{"head_dim": 64, "vocab_size": 4716, "positions": "learned", "lr_head": 0.00747, "warmup_steps": 200, "doc_mask": true, "train_tokens": 208200000, "dataset": "wikipedia_en"}
Each number is 128 + 32 x the weight over its row's rms, rounded and kept within 0 to 255. Layers, rows and columns count from 0. Numbers have three digits each. The size before them is the row's rms in percent of the matrix's.

# layer 8 MLP down (transposed), 1024x256, rms 0.111, rows 1006-1023, columns 192-255
091:118137133091087118135137173046104161123132127151117130033094155096089079115137152138195104095195163138120129131117171195147088120147144156149118096132137063148160153137091160117164126095140098
098:164116146083134129080159106134105105107180138155118145196188131130119102114191169138086131168053100121169150115148101154042129079164060104078189093113100167166082179157070162143096094130109150
100:129106134161143169148174154115152182116101133123086129133111063063140107136129105122130200162111126121117113115108160103101111191137096096158154136149090114138123147189172127149097136148098118
100:065118107137164196130132152173081114150119168168170178172117180125126094087140115122174113179098117110097169177146146082082150062166082186164102096122108146112158124154165143101143135085090146
107:133064134161135160159134160157091155102215098089161106110145138192175111148119060139206139076142176072197175178097164129130121146122097159083105155131161109135146077090110089132174141132092112
104:153088157177125137097095098109100126094112150128140109138141121129138117134168071205157176152092134151099124150128129120111064161148141173175138111129168142122066064119141152098113111140102168
098:157117140126182125087124106083090082128118112145114149073152207133138116104150095187123142107159129074104142153124157169100125099067090092163154121141146090157069106174135125116121156097091143
109:092162137158092123100102129221102069156157201133108160097061086148149127111144089100146117117111093084131084150118103141190157175123161103154147119064140172110153182144132124136086162138082185
103:144089148142113193137156075128155085122133084144085127125063149133130089097173107150142113131110184053103055116101127169116139146164120117103109103137129085083116108136080184137095141081133123
104:126135177113100126099094090126114081154079156150190160070072094112213155088125081156113079094126146133151075092142162124090148093158169098135174185178143107119089152128074088123161172140115059
098:113132141139139125090166148094144190170147142137183148094093102114143134191145109110108141113116069157151099124211115139123130083137064115141123113097088112168155100135203145102136127097132098
112:117127050127129157190080110209149128143168116140172081092161118099116164095114066142060142144094092130087137156067171068161066146138108186161153110116104121132084168091105202101164123176148148
099:215082175157137147086064124133126090125136146090150112123130150125173084119151146118106156114119132195171139079072142118139133188159046062171069137079100152193129137093099164121164109114151113
100:158093127101137131139198132122090126139099123109126127078100083125167174175110108159104128085151175183087059150158080136143074090151091126136163103139127162134066137138103132133150189121128115
098:158154153191114164082151139126191145113161113165145139156148192114180166123120166131149129144081143040139126193150150071110149113120182126135129114134084139147164147140146126100101140120151141
101:146104096112172148115211160106158145134100153106095105084087114180151085095123088118105150132088098099100080148058078133185148107128115072122149152120153148147184153093170104114150096141171103
100:091125159105089095170100090141140101079161110154121123089139144128140091114143212147113166128114141159126118053095118098174098152112097150117172187086072131121129145145094088141137137166155133
097:153160118124057179111088115119137117109094134120136099107129128179101091092078091140122143083183144124151090105125119080131124093132100159142102123185139130111155099152155136210129172151110113
# layer 8 MLP up, 1024x256, rms 0.089, rows 1007-1023, columns 192-255
102:060170126149143158167124151137159180094119114150147200131108178123135109082142136113145179105161123131166134118146118076168208095084133156140102092114146106199167148099108132031200123125097155
098:101142194111145097091174105135153152172131124092092133136096123146093117123092157143136137117087097128106145092123138148143106105148127145092097119138111159157123166159186090055117070121093149
098:131144121107148090136139084063139093125162156114134154094177119174122175146124089126135107111129106125185155069185092144089174158134121155078154112129135107148126158144124117164146154183167162
099:109075116136148113083107125149146127173110146162101141203161188098173095113124193103123114123189116111110098148167127117129135101121109112154166079191071108162158180090113116103092191121159084
098:099116179114141142121196155137172079090104156142131126166189144165072150170094192171087148184066121146114080158125081140151076069195125176200168174135078110125102148199121137150109109107139139
105:124066133072180127131103143148124160100201100139097147139119115180187125144125148165200084071135214148135106160135109184145143121117106166139083200154101091154104124178111152141107164140180184
110:098122088119146124151099173122131135131134147144123138129167175160073166123128177114165120143116181155125127146144143107145097186097142099117182124131098063178149149151166143097139110150111135
108:139193191167159145096077168107112089117111149134119099090177165129079118118161155105130127134197151161100104090128184119169145095171131102072139120177177108163137136187088150150161103175152091
103:204124155108076138047133112153115127146114121018128192133145140149107128114196106197120142157157149223101107103123120187138142101125141097128130077171126156157149123099155141119170101132229129
096:080075137100136129099124127161126141119179210124126137103087040145157081125172153128120169118093112116145130063150123156134111158135124139117058089139138111145095057137172157133117156158148166
105:137139115049097065142092136076104090083115079080121123131104150180169128108121101090163112150128126106161133176139117150084118087115129199132170137079158080062134092161115061152114078089086083
102:101097109059138081121128106087141145087067133115085128124067116137133130204045125121122112099115118130151140092087139144123118088146140143137131136084154126162126173136081129132107165165124153
105:107123113083175131161146118134155134146094154172118057116107120122144125136080109155090114070145221149130083115142084110129066127101132116135159112160072182066163205080155116172148147122171087
095:106133142075123134093151129174134118181125074133129158111206098152103109113127172070126181156131116165093101085110117121113117126158102161129087163124147145148123191172050109128124108109125154
102:122092113107168127142131171153049123172127161117165122159174102086132092156101153124056132084109099151108182113132144095089145111176098139146150147076142119097084114129113132085123187096155158
094:199150128091130089159099190115165194150115146098150115147117167128109111127131078189149136196111123123158145155109115117116126163170152110157159138160197137106197151147204155072170170111130121
094:153115131152162090145132126122070168129123118115082110151104091063107189156149109143146135144071077129177148129132147190192100088084129161139149110094095134134105129090162186068155125091109172